Part of a small language model's weights: no biases in attention or MLP.
Each number is 500 + 25 x the weight over the matrix's rms, rounded and kept within 0 to 999. Layers, rows and columns count from 0. Numbers have three digits each.

# o: layer 10 attention output (transposed), 192x192, rms 0.17, rows 172-191, columns 0-47
# v: layer 10 attention value, 192x192, rms 0.0395, rows 173-191, columns 0-47
# gate: layer 10 MLP gate, 512x192, rms 0.0766, rows 0-72, columns 0-47
# up: layer 10 MLP up, 512x192, rms 0.0816, rows 0-72, columns 0-47
# down: layer 10 MLP down (transposed), 512x192, rms 0.073, rows 0-71, columns 0-47
o172:549481499505473453496502504460478463449488502480501495472492492465454521494486486522527526530517517525470482474514510515473499511476505487483517
v173:495499525521512475443467515511511497509492511530496460467540472516469460533555537481500488503518527498500503470490478497467510530493502491511525
o173:508481495478491543534496486463510517502515494546593514488487472511490521490469507503496474494474470507483531517492491461514482514493485505498473
v174:496470505468470498522514544496487492489505506546504517522528509531550498509488482579501515485488460529498487464501510498535526532502462499501493
o174:521528471475543488455500484524505504488514490460529506471455485498531516478483534491494493544495542467491467553479502500478499484475490483497505
v175:500532494496521462464475479445479515497507472496513478499508529500464493514461553487484491530518461508512538473506478515503507463529477497473583
o175:465481493495495574488518500494491515478499493497511502473436487497496497503512460474517518488494504504478488526448483483475496472526495465465503
v176:481464468465485501538525502462526502443568477505485477513515496524482517453467492518504507482496461490507454528523510469511510487513497531519500
o176:526496514496503493459489513533416530510482502510497538489477508527520467532497529497484513514453521550533538473482481509453485508499505525456494
v177:490496511477511494516504515491457515486528505493474495493469506483461486486513489484494516492501468505526512494494494506496519508520487495520509
o177:510490486472484502510485515504505495463459478525489517516517483517534544505495485478498560546514521510465525511508480482526439533508510526490490
v178:511503504498496496486554503489476478487479493485511507446517464505484492449502430488482489513488468475533498426480532485497496471540538486529479
o178:518506495501517480529458489490499465487517484491492515545534532464502525494482539536496523482504516511480486523508499488493504530547507535500496
v179:475481543497494503528546467492515468532456490548556515493458485454517472524514516490496528513463511511501494503486522524471478491497521541515502
o179:517487454501477456466524487497537498478493482477524497528497519522524504524544471553479501515496478531531520434463517483502528521482457475467529
v180:508502543497458511481478562456443462514483507497486458489485473514515501523465511533485497477457487479510471519524496471461494501500499503481485
o180:456534468484533492505441475517534525482513539496482558483502523470508475490515490476539505494494510516472478529529494508517495500478499475494540
v181:494511496518476503517472484503502518521482497517504506455474503512536518506475483505507512505477485483450486468516484505496547526487467515511508
o181:484505498496525497534516543470534521496524509489507531545497491483444528504500480541495522477496477495470523503525514502461488497484535518501498
v182:483504458488465472503497501479501529479494496522537455513516462471515516468498516437501508499428506491498443445525466504511525524489493491467511
o182:520522507503539548526545522472505476474495489489492457483463534538499496534522464542529501537488500515506485546478484512517468503450498508480484
v183:539538475491519514497502536536532458496487454490535488503473448482514488506505525521475506496456493473500487524526512497505529479476553504555485
o183:476501507508524505529468468470525486461509552503510511480520550539488539498483486476509458464526504531547498492492505522498481526518484511482521
v184:471455544494519501505533486510519539502521510495500488500511519512521494503525491519462470526480463484500499519498514462457516509463517500463527
o184:508502479482518496497458472491471495471505534506504498451497439517547543529523484478491504510525468536456491484500487500500521521476463509520505
v185:502463470551530502491488484485518522482458514476505495513517495524527475488497503496543491519524459509516481503455484508499499449535495500552514
o185:513505464461502500569504529519474507479498513495494499512501480457495519487459471502495496473529508493506542476518462521506506446480444486478460
v186:493495522526546534528504531448528488523504532483511518525489510469490537493483468509491511477502487504480491468525486497412499485513445469512500
o186:466514485467515488487497522516495504493476499495492481516482493541494458527467506474461478535496524517477487570480505498504499495491496501551473
v187:515513500491496525525481522509486516514534474537511477469558521501472500469508437450530535518502491482538485478482458476473486516535476514489498
o187:475485520494473490486500490472478464481452525486505519480515475482505498524513509584471489489528541456465545536533546499514471536502538506537477
v188:522494451510503489490506505513439476496525562519490480532507488493556520504459464504510440513518487509454493472522523483510498544537505517464511
o188:490570522484468500475436455500480525541493504481476501518447484524470502493512515456529553522508505534509481485493514483497501499523493515505491
v189:519486520517508542491499521506497497531495547439499542529501511458459497505485450442492490483508478512465505461497516496533519537524480506458498
o189:398515460500508508505482488496499522512486456517491486490488511498497502511527512499494497453494530477505447501493498514483551505520519491517485
v190:502482530519496513517525529497491483495519497525495457505524532449495491517464515501480516509516500529446450504521466473543486487522483481533535
o190:526537489503484484507521528494519535515483488453500509481494494544502506496513490478531466453510490448542511547482515512459479508496492476497467
v191:531506477516500458507523492499515484494525495494502511517489517475484462476504507494559514543496449485478517544517497543504457506473482502516507
o191:518472509501513493531468520502477469524478521480485503502522484509533498504477508485539467480489454549531483468491458496508521527475482526499487
gate0:516514561463478506512503519516459472538511489530495496495505478473502502488471508490474505489462518483525504468472509459525523476492508510510489
up0:506488490513496508498512519447508531506505476496491498516512551516510562440487510526508526520549517485549507468486513507478461514461559499505469
down0:513509476531523498509449450499484523486512488503489537508535505483483481524517481474451512508514545530519432476511516506491500506463504502532535
gate1:527503509477512481469480533526485520497496542521480526518467477466514501444454478520477516542480555528465466525521487510485482536527499493483452
up1:469456505540465492502486521486500515527495506523496477512499524536523496438479500513505468538541495492523499522484517541511501471517499511491491
down1:464486519562461513520442546479539538449499502500473520520504513477511524522476491474504500492480502503553529512523512494537493520521523475521461
gate2:525507479477477474497480506545545519479523482520486510475484506496537491509474532500550493518476479550504518502503509503503501503527534473484508
up2:522476502474478480485523526507488467491500491502534483497509505501483530536479488536432515494484539480467455497487518529467504474523485509527491
down2:525496443449499475505549533502553514485498483506481493462452489504558499532517531495526471556462474510489517523485542496529492507469517518520529
gate3:456512528504506529510485508488508512535503535462494512488507517498522473498473529491489482523503476510484482491488521516508487496510548526464492
up3:503507523523486516508535520461482518488479487458489521474494511510520461483471473477518518404479506507482518510455516511506445504535468535532504
down3:478489501488474535550453460535487496436512526534504471481486487501541558513512528525453523496491515510499492470530531499498482481473479483504492
gate4:506481429484526489484481514480559516496455469526506514439463512459536534477497543514544526467500487496502466517480453507508474567538509467511520
up4:483529474499512511465525468515548450474539486475489497494520468484464506510511458479482484503528510485529479497506484493529541465444460503494486
down4:492501456456559490496457479516493507481476514503446511486517506525503527470505479528508461549460529508525520514501491458461493489471511549535494
gate5:438502511473549517479501495490505502511481502489560488528518495478487475513486510537534472505508507467516449515512508492522503486474508498465497
up5:487527499499466510512546492526463528497486456525451469525474518518509520528531524490488483488489527516508508479502468480457485496486523485520487
down5:512532515523505544477552525541498471499515525468494501489489505492491504495482539482519519510547527516477524495515473491517467421490509546498496
gate6:507518540518516499510458463480496459504533532465492484490526483512546497474474485487460492516512502434549489521516497515518533517515520507510487
up6:487509487542501459535490526542523511465472483530471501531496488523496481490479547458492524496530482526474531500533523483500510513458494497483491
down6:489514486514531516468494492477482485551519457476485493512478521482529497523502511523464466480512501518497475502475518472489502490503521462494526
gate7:542502453518483468515498505498526485527479522559513521509483487512444496502527474494505514524495462496462495512513518488492525520520491469530528
up7:505465476538472489487530489509498470495527491501488513530463512502549483483439545509518529486514478524492478573482512487480501517485531458485511
down7:457550506492472471495518455502483487503475519506479499550523544489528459482513537490497506486455549502470505497469505461543486478479514502510500
gate8:519520499501514450465491509508515493505492501489531471482484518471468493473470490506468491519465533501518484482455512530562463459518491469474554
up8:493558485531529526555507503518469530517482507454492486503511485503497519504545465513485561489509518503493494525500502530486494488498483506505499
down8:539521491480484533486451491471492524542489467560504501480515478466541524478524512477530470522475495482540496529483503473511486509501502440494503
gate9:557516491488478514506461509478512494518484548493490494489449513529509491477478476493455479504488484464493500521510475523505540480506474503498495
up9:520464524497500503496500465464520514502511502521493485519501510469491478492515500494536480504518488510495476502502521492461484494525483501501513
down9:497504450504474553513504507482473465500495477488490485494487486451480505519472548468488547555510497538498505463476506509507533466482474478515533
gate10:486538459471505519474512520495523507528464494516514505524496502496551486467501491492515453497516505478484517523520470538498510507507494497547552
up10:458499519510542461516485515507509518485520494520493530523545491473551455512528517458480527499472505522533547524525456486512484527518431515509477
down10:478526511557486471483532461493486511446492538505492525527513481470541472456488506490474474523460496553475453532562500475523503504444559504504473
gate11:454533509476471464483521511465480487508478469529514549523483478519506479500436472488463532494497491523491513462515485472467459496529507512477500
up11:539512467523428477489470493527505479538495480503491513501511497511481485537486527488487523521503534487478484482509508458495478465528501517501507
down11:491509471504504508494445477553467505523493472505512529515510489452540517494471508489519538509466479504486484495482525541455417518545513511453539
gate12:534512509467489499497520491543463490500494498418512479495515504512455521469523528482469521486523516496519530518520512517548503549518532526514520
up12:479496501527512531473533513494511479504471534539499506467517500515539456505477455512507489531496503500511444471480507516494543497477463497546486
down12:511486510488511545501498493501487474468525489517466489548486468480489495530501493472505528517552531495529515524504509504476452500513487503471471
gate13:527495526513537461500551504472550549536469484469456540503515516477486512552503490499503497495497446503504463510523462509493452494519532493494513
up13:531491470515491472469502506475502536516485510501511495472453485486519490516498518495523556475484526471443482506485452516460515490550524502505505
down13:530450535528490464474491479491532477495490461477535536511567522492486485483477489487490499499512497534477509496521511488503526481487507541475488
gate14:472474500506524473484488497526517474490463528484492467519476543464519498520454504487496556513494509519511455523451527529458518487465542469479509
up14:524489523526533532485523517471503489524506482530491476509499444493505508501532498527452514470468509485519524527515485470527529529538522493487459
down14:457487544496517503524482473535509467496496463516464470522507497535501505495481470502514483461512526518493488473493517475475473484501498516494456
gate15:492534464474512488486458468474512467533535484527545546532506498522512476513441479458490499492504458509511507469517489465510493527518481488498494
up15:487508516469478488502511482503556533551481496518434510481558528510501530507457469473462544504480522490502508455495532503519502534466503511504475
down15:500546518532478496523466456474508448474532502501504534483509501481514486456550448514496467536529524491523535492515501474531536460471545521493497
gate16:532515511517550526542540483510439513528471485503484505458522501511522522545492456497510515502505502536536497484505505484536505472469507538479479
up16:457492554472516535481521503502505485504551484522521452473486490457506502443506506467503512516507499525513509445479481471446488470504523489474522
down16:497526528472520508512480514489517492511462548508489493473489491539510508501454499529504508494463495506494474513509519494471486477470530549498484
gate17:564480502532534515474466512553501445481521474490506516512482506498523503488471507488484509505471501516469523495506524471513495549505503468517540
up17:499455507485470516486533508526513529479454510468480536510527504505533519517478508482498496451496516503461527481494526495477478530483500489525485
down17:462526457514512516447480492528538511535448500496511495465441459527542533519489504459514487508496548484523482512492504466526475553474561489454467
gate18:506468492491472523468475531556501474482458514475494529483478514468441463539456526479560494503491496494485489471478507518518484497512566521490502
up18:478494514505536512510525527477477513506506484436521543513505488503457516502467510501509472488544521490526444499476501466507454531497520564510528
down18:524494505529518530466491491521482519501512509510548444521509497492533525495474529505485508442500464504536455497493475496465515497486492521447539
gate19:533486500535486477510476524494524478503513503506533520517473495509484508468505499478515478477519473464528500490491486513517543524506498530454511
up19:500477505490498510518533498535518530490534457515495464460515489461557490494494480486477465491494509476467501500517460496514507457499479487498528
down19:516517501457491476531488526488517460496488478540529526510487511518492476549496510477506521488500492545481454492455496489474458536520497573489498
gate20:476487499533448493535525525509440500518492538506509523464517467489492493514531539515499488506502558513518459498506511511488495517544515548504571
up20:497511537523502475505523528498471504534486494521496451512498495462507526523512502447516521530510467493476499468510498512508468502445508495528434
down20:494518471463536485503538502533566496508517489460534492536486517505507485508447468474558526486515512484463464476466502513496536486531485525477490
gate21:478492513464489504508489508467506474501490492529480501511487533502529508460492489477505519503454480568479532492505483497471517528509492562484472
up21:507500526481493511537527532501495497504502499476441512507486511443505511488490471507485495523523453476528469501518491468503497502494506520474527
down21:525479468510520540495484506524472475464487500486517505452496522507486486567511507473503532513505514515503505498466503524478481451499510534538470
gate22:517463493503478486493518497509525480508495484521529540503478492444495511499503481473548478495504485433485496498459494489549471516466493568472527
up22:513470474528513514472518482492520522528511500520512508508540493518522488467524522492474484490493475518528535477530535495492497510487489506490488
down22:525558533480494531493505464487520496480533459532474521504488475521470461494514483543471519517482518523534462517496474456505499479498511462527441
gate23:470508484459491504503481506530557506502528468505491502495514488501508496497458452508514500542548489424504506502481485501514494504503468512485511
up23:507512519509490480476496497539500492533515489495535534535478476513473526542537497501484474489534462580499473527510525506489494515522477509499526
down23:561477481509516526500489490559507481519496526498515511480485474507498536508470489498471471488532532546511444505536563558517487479493520503494493
gate24:471555518493504523469471481474526489487535493531538495524511504515506475524472524479492481517503492518474461558489505516524489495511534500542541
up24:463464496435470506475517483515477484528478497521477514429511486457509472508538489531476530505508505505472533496467502478509506494527466502450475
down24:500470529503517486476481507523540470464499499516492519542513500495499486534489509451490472523511497492505507491456500509525502466482477555510544
gate25:516530511514556526493492528512494504517510472453528515504497502524560552539509485553483476442465506494503506491490503538546542489495506491521472
up25:460537489520495486556464500540476528503545539501493487505553512514496497503470502456493487501520533506512497512499480478467525500512466507551508
down25:500439451521521457485515463543523484553555502495499496514475506483472515529518508471508524471509478553523501480537480544475473468486507482489502
gate26:515540438474518490489449556511546546474491487517518471524504431505493500514487495486517516530543458452526485455469496453509467459447499479476477
up26:513510466482521518496528507467492493526511490497533492446537509546521517542537528491472462464505509505508563492565512479548530503529474454481480
down26:497440504501489516460527504495448498522492481490545511451519489481549473510483484520525549491504475540516489499496509504493486504528512492512483
gate27:520493512524491537507471557496521499519564522495556514532482460506487513491531512497505475480447530496483528466459484496462480461517495498510534
up27:477496558521490496496500478465525516514474545478566494471454518516444520512464479508525473520486472516445497499526503491471529484555513478520470
down27:515488448467533527524485521494517495503514497471526494503540495528439446515512508524505431453467508515485522487503505498525527456506523503521546
gate28:484487490488464502451478533527490527504484458487509499502459521483498505455453494459499517500516475517488486468514475498492497486517488548483495
up28:558475503522519511511475489516520486501544495518517471529547462569466467496522520463470443515488484503524525474489523479497532544490511515467479
down28:501483515534479498515488489500510476479474531505496483472502551486504493466501505526480514470487467494483501510511493483470498528496511514476516
gate29:501493496485498469514479471491441520510524473433536512472488494541518510490473454530440509509500486487495525498479489525451516476521481493488526
up29:478516483472542498505493515512512497460501535516478514499487483491522477523509485494472488524519483474472515481506499512466529509484541506499496
down29:523520525480442523515484474487484495535530519449514543454517509489467519499502474508508503495498495530481498497523486525508486452488489477490471
gate30:523477496470542447494475477492510521551532500512515509514498532500507481485500518513510499532493520474483524517496517520524508545499470484522487
up30:514521524493501468526496505535529474488508456497492485499561543514465482471476488549498541487462515515518474518517506529497501514530505489510460
down30:524476501546498536476506486505496507508478498547480484519459498481496510578500475494549537468506545489471482468491487537436453538441431516533503
gate31:498567523514508500490500470487509528481515525475493484502542512499508507474523458494507500481501529504517487478518515483533530515453527540454495
up31:527471490497549485527493521470501490495519505482527475503478524515490559524506512503478495495485510495544488476510501458521479497494497501519495
down31:481508520508425492500505477463481515530497518477505500492588515515478512491524501526543483479514492500470491469557482522511517453469510519502517
gate32:501523480463491507485505527483562493510521498514518511496513508492503537539468496497510506484523489540509522563510470488491476537527467489470497
up32:488495478504506513491489531488510489516503534491479482504521499499499498502488493505492515444572524531516524511519492498520514493516475521500472
down32:527528440498473520504533469482521494528524494550554520470487478517526503479534488507493476511490500516462489552505483515493503540461493529482536
gate33:510491529514491516500552525502497499502475478495513494515508510542515471515525496461470488493545473475489509514504497521488484465514488481510508
up33:526496525466543515511524514521490491475525508502507474517510533490522547499483496476523485576478470533510544528519476523482513510521473490478458
down33:480517496532472511468508482511509473516440474525483538502528442492489529498476485489468565500544532506558499516532490508471477496481514507527543
gate34:534520480485497479508500491483483518496503548503493513490505530476478509475552519546475493494462489469478512483476484543486458479459532474533456
up34:495553520503485485439562494457490487467517486459504514543478519487499488541450487570502520474495459470508454528491501498540509492508496519511456
down34:509514537482454449481523518520507467489532474537499513468512524482491521509477515488533494498470516480563506483539475490529509505500504474511517
gate35:491463535504508482508485497480509486530516469514520503494490556469455492509500528516456506525497503482502522518495529508462528465488499527507486
up35:497483510482496549504508483550500492473502466528512537479504522535459509485494464503509460497498481513503517483530489473560532510526499492506547
down35:497511503529509504495475479497450514520514503483467504461503497459531502484490493532489459516496517492502477543481495495470444567495489524509469
gate36:508516493513498488492486486510511486521561501484541581493498479486509505540499510478499507499451495466510470514498539491545500514517488432524493
up36:509475499485469547512496477494486465497507461491487449471469522521516508485464509526502498496532459478494523483542470469502493432532515496501461
down36:508492433513582519473467483501529463443464522486519549528493511512493478501485477510520526493488475522551499561463493502458475485497522453523474
gate37:495493454500496506491531478526484516503536495503519487526458485544462501488510488490509492494516572475498512498492496548524502507534488446456504
up37:496485533466454496497536483466511512495494475530490515489474521523502476448494516513509484474482479522460493460480466509504467520510496544493515
down37:492517521447544515506448527519515493480469503495487508478493526494544467468485523479490477520486493533475489526498495469456503479446500492495533
gate38:484510500482509502479518496495530509466502520470526483481466488471521485485492494482517518489448462483501499533515486489475490486498501487497499
up38:474495481484498503520468504481501470504486518534526502437541525508537514510519502500477487526510493479496508525484482512517450483478458527500489
down38:487491474531486475505444517507560504492506520494518491492528481535526505527533497477489490479471495501482471519459543500502531503505513479513493
gate39:484527486468478504502502506505539519537488501468494519532547479496492506524507513449430502497500447489549481492470498479501496497499494487536495
up39:511475470514478458549497491478505480498521501495516509499577515530489485515527515503452456511500530451446542454488498492465472517506518503499478
down39:500459542534495559505482490520469508504521503515535521471457466436492482487463515516495527511484488525491524525474503514503468515538505490509493
gate40:526515482533501477484487489542508482543497532476533507468492520533498496504506517500499479499522501529503478504511522512491506510523526499512475
up40:510490477499527474508517460536497486529516485496468512555506489436483532536488500509445489494509514480535493494516498520489464480494496484457528
down40:508533492554491479504471539494526509523529458518492463469517534518487478552475504512514490497529500514466493460502491493537501465504494512488481
gate41:503435509486509455495452516509594478545529493484514492524452534508499490515530483483508505468547480545480550475483488503494540559555528471481510
up41:471580482462465527487538455490531493538471491524523440508480550492523476482539478500486537501478439542514488446496447500509464496516515450507536
down41:498550532455491545524497524535509490501555469467494458459509496530473527477484475539509541455505510521570487503497466511479519499496515537524503
gate42:495521510478491496514465518514503504508483487515534532526501502464541528499492518527498469496473551526552508520522537517504521506554551472503482
up42:451500478498461493507489508457525491442478501520490480497568466477529498515507489441533505465493478484492487517497502470511549484495515523532493
down42:507458495472498485505515512519509505473468492508547440503499519463526498502482517495477513488517502490550497500498472480493482444532534493515510
gate43:516506491470453482448454568527501501497473538541508519490514524521479524533480512471507479512497452475496473469470500523480491480551500546534511
up43:446484481498490502499465491498464483499453491478534524477491509506516487517497525525498505487500515509467481478517512491492532497502469467533519
down43:453466479508494473476501530494480513499532556474497471498475489491558458472489478492484481510515465519502536513508485534495460494517439485525481
gate44:510487477479471531525545527514503500552551486484457529493453503536518477481475533492486530468541526494490502551481517532474492514483500523468506
up44:520508469520506487453493533486469478487479515521477506506513551467493474527497466514530502521506527514499515441484520489516516477503504510475522
down44:447559541506483551511498466491556477580498533518503493515518517519506535464488478473500497543503481474530499480463524482496461520493525466519518
gate45:485477517509515521514498504475505510481499496510561509501529480529488499470575481505489527489504447467538519517510488497495490506544496499493514
up45:487501493491512529499482500507508502486487497486520514535526498509532487488539500536508469510506542493497506538524466490465500528504492509522489
down45:532471534487482523530513482512492495524496516501507475482503468531519485484460525515465516492522503517497554440510503482482511467548525519506528
gate46:518490550491561475511474467506523516557496519522533524498511442505475500455479562539516534527498479514525446521530515456506490516497568469510484
up46:524496502480473515451512518482535474502518469468482502518500496482524511529528509538482495488522457534520514531480505468517489531499488478481466
down46:506513475497484500487513514456471474454520553487486502518500462472516522532447501450501525473489492493517503479477465535515482475521475504557476
gate47:507460542475507528519518523489563516482471474506495526526488461499575501498522537535492494490493500474493495478493492531522449463530482500509494
up47:454519494524529504499498528493487476527495546503516513475477524467515522516507465533494511511490507491538477538478525521523493516492493462485531
down47:467494488490473507475494486508514497512508553529581517491513464525503497519516510534471488503532468495463509483512468507500497516521490497518436
gate48:502494473452518515532489510454506508498470456442535514469523498507509511505526501492550534468552490468480505511493506464465505515473549500481499
up48:500526505482534504497498481478466478556519476527535493521483503511495454532480505485510540512493524516512528464496570520482485518453519495518512
down48:473494477536491483509517500503521531490486508503485494488521545496534545518478482496510494473527474508480496505497505479466502494511488501493490
gate49:484509502443503493537459503514504493537495465488523532451496512503525487483514483485493468487455466487472540488518506476481506509490549493525515
up49:442543499544496523506515499484477500509537500526493485532479536545467494523491496542549492487480477494492481465535510545545469487504521467480502
down49:523509523511525486481511450517528482512520467503501495485483523471508475533494473525501504492500494507518477517486493517479472481524499523513498
gate50:494459524463506481495504522484467501508507489466539485491494458526488513503481489521536478573473515509507522503480536513509499543533474456494504
up50:470497517526543500510467499496495528477436474504490501514513493537486456473490508488457505484505454496487503541504504499505489504506497490482533
down50:540566465525503536517530497490496498473521480506477479484547532487499489501477529520463478502512508490470510482500450492516501481493496451500522
gate51:450517472470511497530527533516483491527504497549557503484459542507491513517495537494505521495538516476480507490477523480474501496512537506518504
up51:517521477503512498477532456513510487478478478476454508534458501495494486462537492486507487490486490453491463505525516537485514482499524473497523
down51:502527509500538473507492512503499536501507504493512481505483490555482538473541446485532573514517482472472469498500543535487504518535514477533539
gate52:480494508476499554531500505490523503486467532483522491457511542561517489510504469518560485517483496540524451456514530517538517545511484497511514
up52:491537509516548497510524496489515474455488514514515521508467510488533496536549535520481498492558469537488482559566484540516522526525510531498526
down52:490507503501494532492496468481472471468489480514489516524487536483465522504465472504521539502494502479470550486492488473503501468533522475473453
gate53:534507511526481535471444502478502469490479504461486519455490483489493494496486546513479537527493505494510494469480553458482492552495511539471496
up53:506442498478478504492480543490544497491541486541448454486570539493514507497506548533478478501481476557459510451484517489484520540456485512504481
down53:491503488493453504524515445473510467455545536517488466466585526522500532511541503515506539537446517520477479549487501513495488540485527480479490
gate54:533447495479451471461531487467497454511512495463531499509504465478480508508457504522485456453504533498508459495518517451491503532504538497509514
up54:469467507506545523471516486432513525482512434524490480468456495521521485494503514502466485483480520510476523512439517512521565525540485480493492
down54:450551499484522526511475507539476496484547504513435489510475511528517461522506548489513478471478491511496492507518540459494476447509500520534531
gate55:469507469512535523511580483467508490493527536513483500508480447480512479521517541488492442505535532490520484529501465516471475532510496505473503
up55:528529526455477544518508568496468490492485495497451528536487514466505523565440505461504493486510533533478513507479495501526468495528500470456494
down55:501465539506549498485515541503432479566527493482535521525534506477517469514475456508485522481507518512508501487507514492522530487495451454510518
gate56:513514424483511456503537483445528562484503528502479485509540474496509469459502483472521476505499471516482513481528495506514495490505442517513508
up56:507494483473462451435519485480523511533539490474479528499503495495520517480475495509515523509502517510527512518483515491570545496518492513459475
down56:536504458509531539543511550480478491452517454487525522514506494492497491531503472476518445492479476524493487499476529510484488488534498486523524
gate57:534473542499458471511477494464540498478522516545487496484516482519491532509504471530484540446479507492485541518547539530514505445479481490506530
up57:543477485539486506511525484485513496482509506479504521437472469509507490511530512469495499510476491502467528516555468521488539521498538512503500
down57:512475503490491476515477507500495521519477461539512495473479506525524480475511499502544522504481490452517522504537500506456491477507526467495491
gate58:483504476526497491451511477520489517487517489472466500459527477494547493473537500498442484500513528494534468495506511511484519476509490477483516
up58:497493485512480517515442488459522479538493498521495499533498505485486484507462490526496520489497515540506471503498473509476512467481489513523486
down58:500541530492529468505532539493506525495505520495490511495489473520489512491510488498497522483490467497503492487486487462465484493483492495476502
gate59:435447514504494483479494520482542514492463540505511544452477506504504498472501513541501501514498495481519513470488555526496485494500474527471529
up59:516510469517522540502548431525517487519495496495516496581482556512476540506534527484470507509494520549537505513543468539504525516499484549472531
down59:535484511493491519494509498506499468471528485499487502553518457524507531526503516479524500492451483485523489504483496536497444484485528524497511
gate60:505536506526476470458505504503506525486521497460474472480516457496485533486490503468512458524490510488500489526494518531521486469504526503492521
up60:493479498495522489498528514496498488516486491516497487520492527495512514552494499485515479482497491492493507516479523478513489490470532494473508
down60:532541503486481496521497493507498503500502499493483474501496494543478528501538519494471499493505489514508510521520502485516514410504486524504536
gate61:490477522543567513472494517482466511473535464475503497480506469520511493523470518437490474536512484472463498503576463491494471494502475471519458
up61:469486520475531527498485484465531482519500468532483498485466518505505490480508506481501534508507424522532509519496499489483536492499488489524496
down61:493492458478457482502499465493504473538503537486510512463497465511521481504487542481525488513498478508518488492468479520523522521517496484491525
gate62:492519507480505540487508518468541485494543473439515513509474509517506531442491471522440466457584457489527543490494506511521497438497477512494552
up62:534487526562492495482520530439494512493479529507477555530519510481484501535509510505522524561472517492550505468554514512477514491490516526484504
down62:499472569450494529504489511558482517532529492454535504479436489497504491511518510484506541491538435480516513511517497501459496461452463479493515
gate63:476488483521512516463449532464497494511480489436538488466459496503481478517489488502499470492496482491515512501503489465498490517482479510481490
up63:528486536527454520485508518476525473481479534510505545534486477499490515467514501490521518515490488490492464543430488464524503539491477486495515
down63:505523507488490476526504441467482488505528492468472542552501532528492475541522529501513524518508488486504474496498498569537465523484460540481518
gate64:530531480459524524506469509497525466468504525486498472507545513474513489491473500501490490503503515512486532483510525502539514471494533481512518
up64:495487492510526504497505524518503476523490506472502513484522495515480468535482502513478539450489497536470522494495501503501468508494488496489510
down64:520499507503483512475494452485520493499540488487460498530502532470535466509481501547506470522508491522461485481521502479499475535472492511514461
gate65:557499484493521498527506502484497519523446511527525484503496488470531479450472500511460520511517486515548435505505471464483538525574499498522528
up65:509497505463519500509490523496482488459490479525500430503496516493506495467517539488512543517474484464516520511501482455519519514439473491524504
down65:517521479477511509528519510503492468544510513494523488462504501513530484479503483522479516471512471521514511491549493519536518506472530509464560
gate66:492464497521478568492473496496493495480528480517501468504525495478561497516518485486497534514530494504466476476482508481540540467525449489496535
up66:533480483547492528475497447474472522512466496482471490541484454521484514505511508518507472502464502505486497537536478496454479526516507473502546
down66:485544529459512511526504552535516498515491514507450481508488495483536519495510519506446454475521524481519499514490491490438469471490534480460496
gate67:487505499521457495512490490516495538506464514501526524538507482565505494481528469545477499485462511485531499477489527534457542512466502535480525
up67:492499497538486523460493489529497515505506494500470527506460515529528533512483426494517499498495505495511497492521469549479529527539472519527517
down67:512491490450479472484506489537484532509518503485500497510500493506508495501513485502543490503541502458466503441487549498553506512485495504473553
gate68:517505528456500510477495479524508500513501471493514507510522497506507516486473538497444485494478547528530505497505497469525509514514529510486503
up68:521498530484495541523466536470516466508480508487518484542514525516501478484496476507472540500490503481534503466501506498475504486469454524527509
down68:480522503548472495460515499483486483509518502509509477476477468509462509507465546512543485498492502489515526488523501509518490516491514489524492
gate69:532486479430479495524500495549494500498465537540537456476466493568490456505461496529502463508465486448515488490504519500504492516510535468550506
up69:472502479526510526519475519482531450507493512490459458484503491490461502513486424480490514488558480520469509455491481537489510533472535511504494
down69:490505557452486508503515530494453542511503474496529507462498473517519452524498504479457456478526507492520501471506485465491522471472511507512467
gate70:506469470504490495543484465496498484485464491474476481486500489571539512508518575520502503515446499494533542490522495490491480508520495498517507
up70:497441474509516480495514482494493497505487495519491501497518531437516476486516506485514492538545516517497488460507497500491482491510502491515514
down70:488521522520537528488470478499493466501531500494478494491526520510466476495520484557510516502520490451491478477499503466499496483512506481509513
gate71:535526507514531545514470501512536486480533525500484496502457534556514552515511508555474490474488495531509455508467496504488506472514499476496493
up71:472512505498501514526514501525485539496524499500497518470487530512479508503481461501462458475512491484470522545487500530503512466508493518501478
down71:471536486502455498533513497471507476536536528466457480557534524472547489478464475487526567487490474489484495494531468501499511491536507527528505
gate72:466553449469504453490510500498522474478550520488475492553478521505519486500537499486471503522471454517487502498533528487508498501542442481457521
up72:495501465509487512479490512527485495529531491480480477531536484532475484492532535545543476507471473517488484518491480504508509477494517509490553